Part of a small language model's weights: local attention windows.
Each number is 500 + 50 x the weight over its row's rms, rounded and kept within 0 to 999. Layers, rows and columns count from 0. Numbers have three digits each. The size before them is the row's rms in percent of the matrix's.

# layer 7 MLP gate, 768x224, rms 0.0805, rows 594-631, columns 168-223
103:488496494486570514463545398541508470523483513459537495474511569464460444476474514517576391425480570468496560593505550470512466509469562499532476457544502572434506447551
100:501563435455533393450439496612539409507515436511523515515472559468423532484565553509490523432498452487509449472462484571442433471484514566518488542446576531482468513538
097:578484599536477480536552480491568525434525597496498438424505572537580568458577580416510448596489548529483426565518521462508475495483562532492509557501583552550530477512
101:477510569532470454500407543504434469461549525542559458549567505494534618474512484456431438393529474598446510498518519517486587635491470515590449542426520528504435488444
100:455464490436545507493425546531481487482472550576471455508597554487505509524505434468438466465529544466538525532514445545514453542472485461439475429479465529433519422531
108:592464500492544488573518553515554518445422538545503539486527432530437539470442570511572480489554454577403429635430493490467546546516467409475518440569484517508556450455
092:505569475482500508495558426509550607488535473523509536462528488493460541400486480461473506512396485456421431474622489399447493549433485560447489515480343472508553548425
096:516523519403553505476505510416521464463509515473555458521511415473507567493578436460499458445447590466459543505531505449493472549485509525509490498454481576570440526476
102:521393422533472511467545499504608618495458554474505427499446500463527522519484475457475488522407475516513514459537434576412431541572527462544445505566440561536600460475
096:448551541482452480388557479433523542513502576487441530327462467547439519585448538408446494491533493483560424417541454511448406472492523509494529507491481490499454484548
104:479428542522443455494415571499571408551462499553401436520441447541593555599574411468508502463522467544515442463484464503496491460447483439512502476520447554503531551484
100:453555481484442458421480472553492499465392484544556526467464511502465476537443512480438541529486617511493445471450498532496468451608470475468606515528550463441564516476
095:425581516476470461538537464641524563496425519528486522433500499519505526494428466394533433496452435502466431585457499472446542542455461491493420465503541498538516469604
102:509449404433533462547376532540496598590496465528439439448546507512483494549528430527535481464524546505447549579480496569501541504503562542484471542446483580458544495481
093:648531500426546467494506456429547514503486535513534520553487472522487497543445502418438504406587514544472549531509499547487516508517500636580422499573565454468505431457
091:491514494503492483467489453431611454459519540485447436502482489441417490429518506452523439482426596533392475547514466507459532501491598543556375543511464492447585570454
097:555519533452398485565530491492497416613450485429572540574458505548563440623474443437540467486480504537534494461541524465470527480517574559539417526567528527477530566615
097:470483448548484513552481478448422523493458489571466462492460517449495479470464522451440501521498448417536592549535533525464507537482448472474587510472510550474521467470
102:453590495463488544610337486465532484503525516498449533387526495546540572483443556491411527438509519491486523514479456523507621535582466526496480516453534542552558587542
098:559439472540479567611450464537522507455444440474461516438564471576521503570462476454542537424491571440467521447505494543465596547497473463538439509537495463508440424381
103:570503445457468584553541474517448560528557556513550470543377536449496528482469499435556485471442540506491519546553492541373529545524479492521509589477491568519446392470
103:512514507492530414424536563525451528459527439489480528625551454533490528579479532577517468502451430559529628522440543487473495458507505438522504453461544459551514528470
103:442513519490526465464474514555482469410552577513532485523471492562474532501471586511512517507579444486535420448443460463495580462534511578520502424455510496485427494564
099:438445483527491516462475474489584553404504567559512441483516521468490451561611540438597567445447449567581504517583461492529508511509526574484546412462548539499416403485
100:502447558524506510512484570567529503456480428473550460414446528493548525473488430499474560532504457439441452465531476463473575489459608363608576509508563436474516542529
104:485487534467501569507520409405443516446482566538541528464517480501458590489504511522476483598450571553491465603483561586439425489429565446533485446462494537530479456530
099:505568461454543416517529466471457540584492469506541482536499460518584475534511469459552515473497482515373542468464538555453550462517606466522468582499393480454474668554
098:584431428483529386479482561450624553486460468519535453506496518473525497529525547450514457531458564491572488491590525509435578528431474498482402419491429520479582445539
098:509537451462555507505474459475526523493531548552516483579522503575551502564453478498504451543484590487483449395511609527472576542569505568602575586492571525510478418618
098:457391468441483499426483481444508508532449434524475511446550546540554550552550553512570432445516408437438505552449488535465510473487475500474510591515440474581497482456
092:573484525579530426416505457455516502563445506511523445460419501504496516483509585428563482569537487581577515531450507471439567610452506454537496540519495447573500536443
102:551478422481461493499446545520495483483539496501444485583425557528495530523596503480531521459562515467473519531565396535519504508524584545562447429555480501487515483587
101:419543480481502444483473516436597474436602444397473442472560563406489532516468477533478532560531457499543515485570527522443444419511468422505566503485350458464420588564
103:444408428455470442426426494457485507471468529586392533551414567466572513559473502452513433529465523491450535550495480504474571525545556527504476558519395553542519544466
102:546554428528424505551505462471515512385496477520479549552428478478685526533510529385574500521494564422486513550457574581490480488451480560525483480432596559401513444561
103:601474494472537470559470441480482558490532493541518512506426588463574557577514500509497504506628606577514511549552544483553505458546533473609553538516474529569443580547
103:608513588549487443455437567521478449493518677523488470524429496566544531519457480569508477496490567512507485523495550431440445459533468553517499591460451531485491445518
103:541539531512499428493451479493562473612444515501506433507436419518460517531532534431520512462497550505474463504529465524531535603489537570591501527503507556507463590537
# layer 7 MLP up, 768x224, rms 0.0817, rows 594-631, columns 168-223
098:527592556539462510475526440582591492484603370476514519479473447533425427501521543504471459534456582464534559524508454485518532482596512443505478534507523591499410481532
101:487468508414444596596545557574562563471538461582497500531534462431499531450546523506552614533483541486546489555492438478413505467498495511447480589546421521441504560551
100:553443548562522610561517477521479451483483592575404468442467552507544549539424531443467518441415502496495494539518474521533446452511469487442534490538409437535445478491
098:440413391570502546520548386516545455445449459536534413519466400513565550456485478480483581536504515564472537520581496484523548545471586465466537570541496549406471595456
100:407600517523538577464490450432424485494432547506430481436457493450582527525485464498528509599580466455380470595477506489437499473461553583481475410545453561477572453466
102:460442567580487443528464524465508619412497582539564523493450571569480364509529549467464465474587473514478465550473608460478488462532599393559558539502567488518487524542
096:580557463513563451434426578506519383528601443480373611507544533541467456536427457483483572491492459483561500490513426418606492517458497465431567525391556472520498456493
097:454526470470443543509430462492477461542481477479512489545491580632528525577409505464537622485587527454521516389453503491519489486454471496447502493451526609513544528423
102:543600536550497452524407592624438475599466403392497490566494477478417490441510433419498521425496535388504591559468529515515526504424459502481441538479510553428457573523
094:511467450464483442531550604453515602494463490492514476498524427507503535495428441603534543562535442512397548491500488490505472497477488495497492572472568593522436428527
103:568486529537425596512553542480508520529504569567562437601478442584469559410612520528562444577475427461541360580552509502432481564606527518580472519545495420527465558499
105:524557543430448517466562519463563457557536475591474491498528589515502543538524543455556515530511521466497521510470423528566484487599533460519507528566388397504550511339
098:460553467434444491520449551530529452481466497497486431534504491510403414510500477547469416424497581433480469525523514535456524584594509452490521471623518495393563517435
100:493496474533501491475490426545420494500476460619461489553493444448476500527495581473519501468636386484543475554527481532483536510406501424591575461509489523585433455487
096:523533616489457614531548478499511548505413528519419570416541477497408409457608523518449495461496480471461460553482456491530465448453584496541500478541509547499363524556
096:576557472423483445474442523446503609481425489496538522536419542572518564473496536501578547568532510460466518464506481405522457521520497466553536520471494529592507544547
099:540477486472507469553437544595415491487533428546573475490441419445490499481536446437473506517516443546506447485480394518408507478519434569566509523509475559497427501497
101:421514510524432538507526478512546560559546561532475440527489509409443433494546580493596551495412474530461504546420577493418482583507485505510519461478513520450507478486
102:518514497416353561536498486506551479487453430513528471537521466470464479511515502431530426659472481495458471536535457631521566463494446489443476498478540410549544456504
098:557502385505507484562511471615464569476566495519516438472497426538536430508479493470497454509413497433552530568614507520539452522572510504444463500506546531460583448485
101:471593487471545460445448586561512508454500558502483663471579482445458491517476443627559525520599555507515521552472493430449506456465499500438466469441487557515466494407
094:502435504499436556495588510445573517548541582552480538576518498491500494469439563489561621421484494553535466460499473489528486464481552461544468494526522522468534518540
103:605514417519484465507532482350465495486546508457486498491522507403575572538506547416397586512482498490439496514518486466444463466436566580503512515482453620539463524532
101:511579535528463466559435546509517474457474487481526513653491540467601531425453549501494509547355366423429511474466492471553553510551512472512505521427557514439543576466
099:530507522398533515491555553498459507573545509420603472566489487540489500510455492499459398453489501461423469509548533485450465534502464490463518447503496542460512464434
100:529511397561515427449423600456530546427553491538526513356443505474476554572475543635443517497507464502528504426612515537529550454525433513436488558474500485554540466482
101:577489425583524554586535541482605529557562499486477516430493511614525517547484574391602620508533503476477505467486508433529560408512449736527474495572482440537502470511
104:536510424515553390556502479423590513476472445506484559599452498514532480534455498532417541531438569545545498532430512513514448438436516529529483583492474419475549506515
096:475526439504433410519444493528466492507468426580508447473466494529470517562454565550562383421485505419557524501541552487463482446475443534472497458491505439372491559518
097:483470477516574555589542495599445501439536510535410517490529491575577516586508504398502532554493488529519506551592503421448467391530439445470415410515552497561505532478
099:522467511387444530450490534507548500527471476487543405653502467499451471408484494500562479441490501513406621467563547549494417398497503530520536519495549469455485512395
096:472573550457500512428483537495398526501483560438444515511485536535460546597471529502484525515481535491485487477434509480520405424438547464415497514610437450495561524491
098:589483529444492600561411547577472506473509517520461524481531540471474472425474479524491524491570481475489466544495518431434401430446548493458504491489522447449457526474
101:593565536481545472510445519561515409475384451489583487575455467513550564478571487436509598584481525530490537447547525526660528457518507494396421557492440563518454481440
108:426518518498475445539372529488478512498478489470605544493503557541533494547403481519522576403588573526421550462519477531542505460549480506525512439526525427474455498535
099:598465554494487405584462511515493489500424409479419503427401473440467485572576542531497497436433517480484457486449451490557503472556511491521460513421449518451551496452
098:462557493576550510421465572518443451570469524565497510519471469581462477490487447437470449473409506511468465479503541419486457467562444534567515490540407550529533537514
104:510572481411384466486475451480526492537428517514506428486452392526494463589531452504476476538447429497551484425511485535512456585486525491489463508434497461463486554423
# layer 7 MLP down (transposed), 768x224, rms 0.0744, rows 594-631, columns 168-223
101:574481565463520538484499571471447557533456501562454498383463586600547471495474490486499513471465477461502520565500535458590461456567494475503465552463515461487430535570
104:588544485469491476517432515553472528485469475437461473448505516507540572458510408458512475576543451487578513530475532488500640515468500593481477464447533609510486400447
104:391453442450523501512422517464428491549476494457498527584506452517492458506448506522490553523504448428516544558419557566531551436508487483406523508477463547447470509505
101:539574465519449437538490518517425557412532471591378535587496473532464416488481499511588550487482523496451509427512579468509579473574550377522467499466556474498493543499
104:491575438493558447529529549422515484506451510524439461479484525518369515517415418496487563506422523526492545503543528605509536582500420447581459535427446494549475572553
090:507541380636485499397568503608435450474563411543499569487565493434527521532566554474491501462430440407557474523493426547460467514477580520555470443452398477508459471392
099:499476565448467471495555498456514485521508573535568550551586486464543518507464387450508435554502442512566475428491550492383449525475572476422412502489548546535468518418
100:467454520504545564502536557540524504530417433578499478377542525519534477549594519467465401451492468403515488532480550521520478481568435538513514510594449526569455512469
103:470481534536507504537481522492533515463572545573507506380448468557527384541523532487547529484500425531471402499495466500475516479491459571465524450452505481476538498511
099:478590556456492528542560565450418512458479490513560527533482414530594474602461430583516395544531484567523555449514510490456383608544468428460570440498484451652489441369
100:523498480487536441464405506525531420389515441432485448536468484480530502510547455568462521526446473601520572507438511513571596506442512445467550493584400484468515457388
099:540482480556460442568523580477486446499472493495627515537483606431411498541480412515550516551554525519438492577514560499563504545590431478589479446515434458524553489502
096:436428473460438520517526490527496454538520488557491497521500436516404486526533387523454555474534471452441542453498467471520429577522519394521468457590582590482547446441
103:488443557478479539394530429502564516433499404517563545528461513550510519414513526424468519535497505401530411459568510546398521515505547485444494515516539573486497491547
103:540519536490475573578521461429504494418508542526519503508495400530496449452441470523455519407472414516473484547432502476599414509344523425459497462502481510595596511534
101:476463416454498469529498563420450500587407494564503497471556473457532455534546547459517527485470584529515583556471523451455519418504483498451502559511489566448585467498
102:475497493536455415489535519522544570557402464474359556432435481466678471482441519583469496489477509483518542548470452406490498445449490501411430522425555529441521491491
104:466510428445494523464464526434459470487594504544409544491515509579495475487433513415403498506488471481408608487541477526415528466507511580570574444517463512606569512495
096:508486511502549483475465411424404474641387548441538586467564531512494513416595489404545551493574489503526510538500498469561535549477578528504481554451511466518461538578
100:440498573457496435523531438537561475417503436473496499557458498458450592516520500482536488565473484515555475509509561544416500331521533574415560506492521493408519358540
099:498419443487480536545416468407493462558463423603428552490610531469606495488461520436520507532438478458488451563545412507390578512474498556565449507521435498440504470533
103:434438498535450495514501439534535527472484568487425530536504488563450535487531504587455474524508478425555509475575484525447441539497469546534606518462519451573547540479
090:504457545522469479564555420505553501589602443530396599484446494569608534541534422487448472473533598492492411573398583507536526559548399429423534494531448458372535527468
101:521557513480379487535478557525462529505488529454573502473537569562552451418512476519508540557520542444471477527552524509457476541558474522508395427484483497489458541515
100:596479408604531553476461561578493489565517545535405634478563514518502435498439443568526621394542548560496468577527555534518435524486443489427543554422545498482453547479
098:415493599422487455619477443446558432551452457438463492472485523523526440470537546462468551532496525475406458527493481499483420563482482489477523470513472488462464517467
100:517526507426473497564507555580436535498620541456592491514575522470492487414478523523480517525532507578382477530476493618534563459434500427524419568437507499543391494624
101:567474501545532461520518654507452472518474414535449577531560536522597486455461467552446548485382591480585470515631459537543453515528513546454478499510479539616552614539
102:504496653486465453468482391497449469494553408522499561472401496404417527481528505481496453448565455448434518494592489463561506444532559552448530494523581533502446454552
102:491480505471479472510480494551456480408574439501497508523512575575567500413442507447554541534446460469517524539583448479440519442472550556488495341468530422485415458590
101:492542473508506504479507583544475466490471449561376495568449467477594561551466458487606530551494521485613463477398545512491549501498530586564520504485409390449491463498
100:580484499528531485475487449546532529524491514523540472460459454451487509559511517477532414446494432545519563456366517396539550453450521477557479483438437524528443507512
102:438507497525454510517410411458444461547467551434417429555530453597594429495503458507567452430510475507461453490530452525487583532431461513514484488554509492575482502425
100:495491483448444519473507556428423542541518508487510541450502470502543530566446429485559490530493448450419591432501497476498551434512558554536491518480530483521512453438
090:452508504459483541481475507491507491514555483505464469528472489464296483503515494511544484518561482440528488472508473573514507547587558485460515554588474471427577502578
104:521474545497508500462537516496500531577557485500553571486446466540511561519420548451363474489530556512504423512552494545554502510419526505566532467456501452427606462423
105:443446521544416577379499523613529416443580472522488614445540545526546412594467530480500464511530537520464437495587500592473396460563469534519445487467543458592479494502
098:446581454528651489484496583556517506554487518499442431471473526551417511598548561568409521531539529543469461415485509504478579534445530541531508558521450440589534432499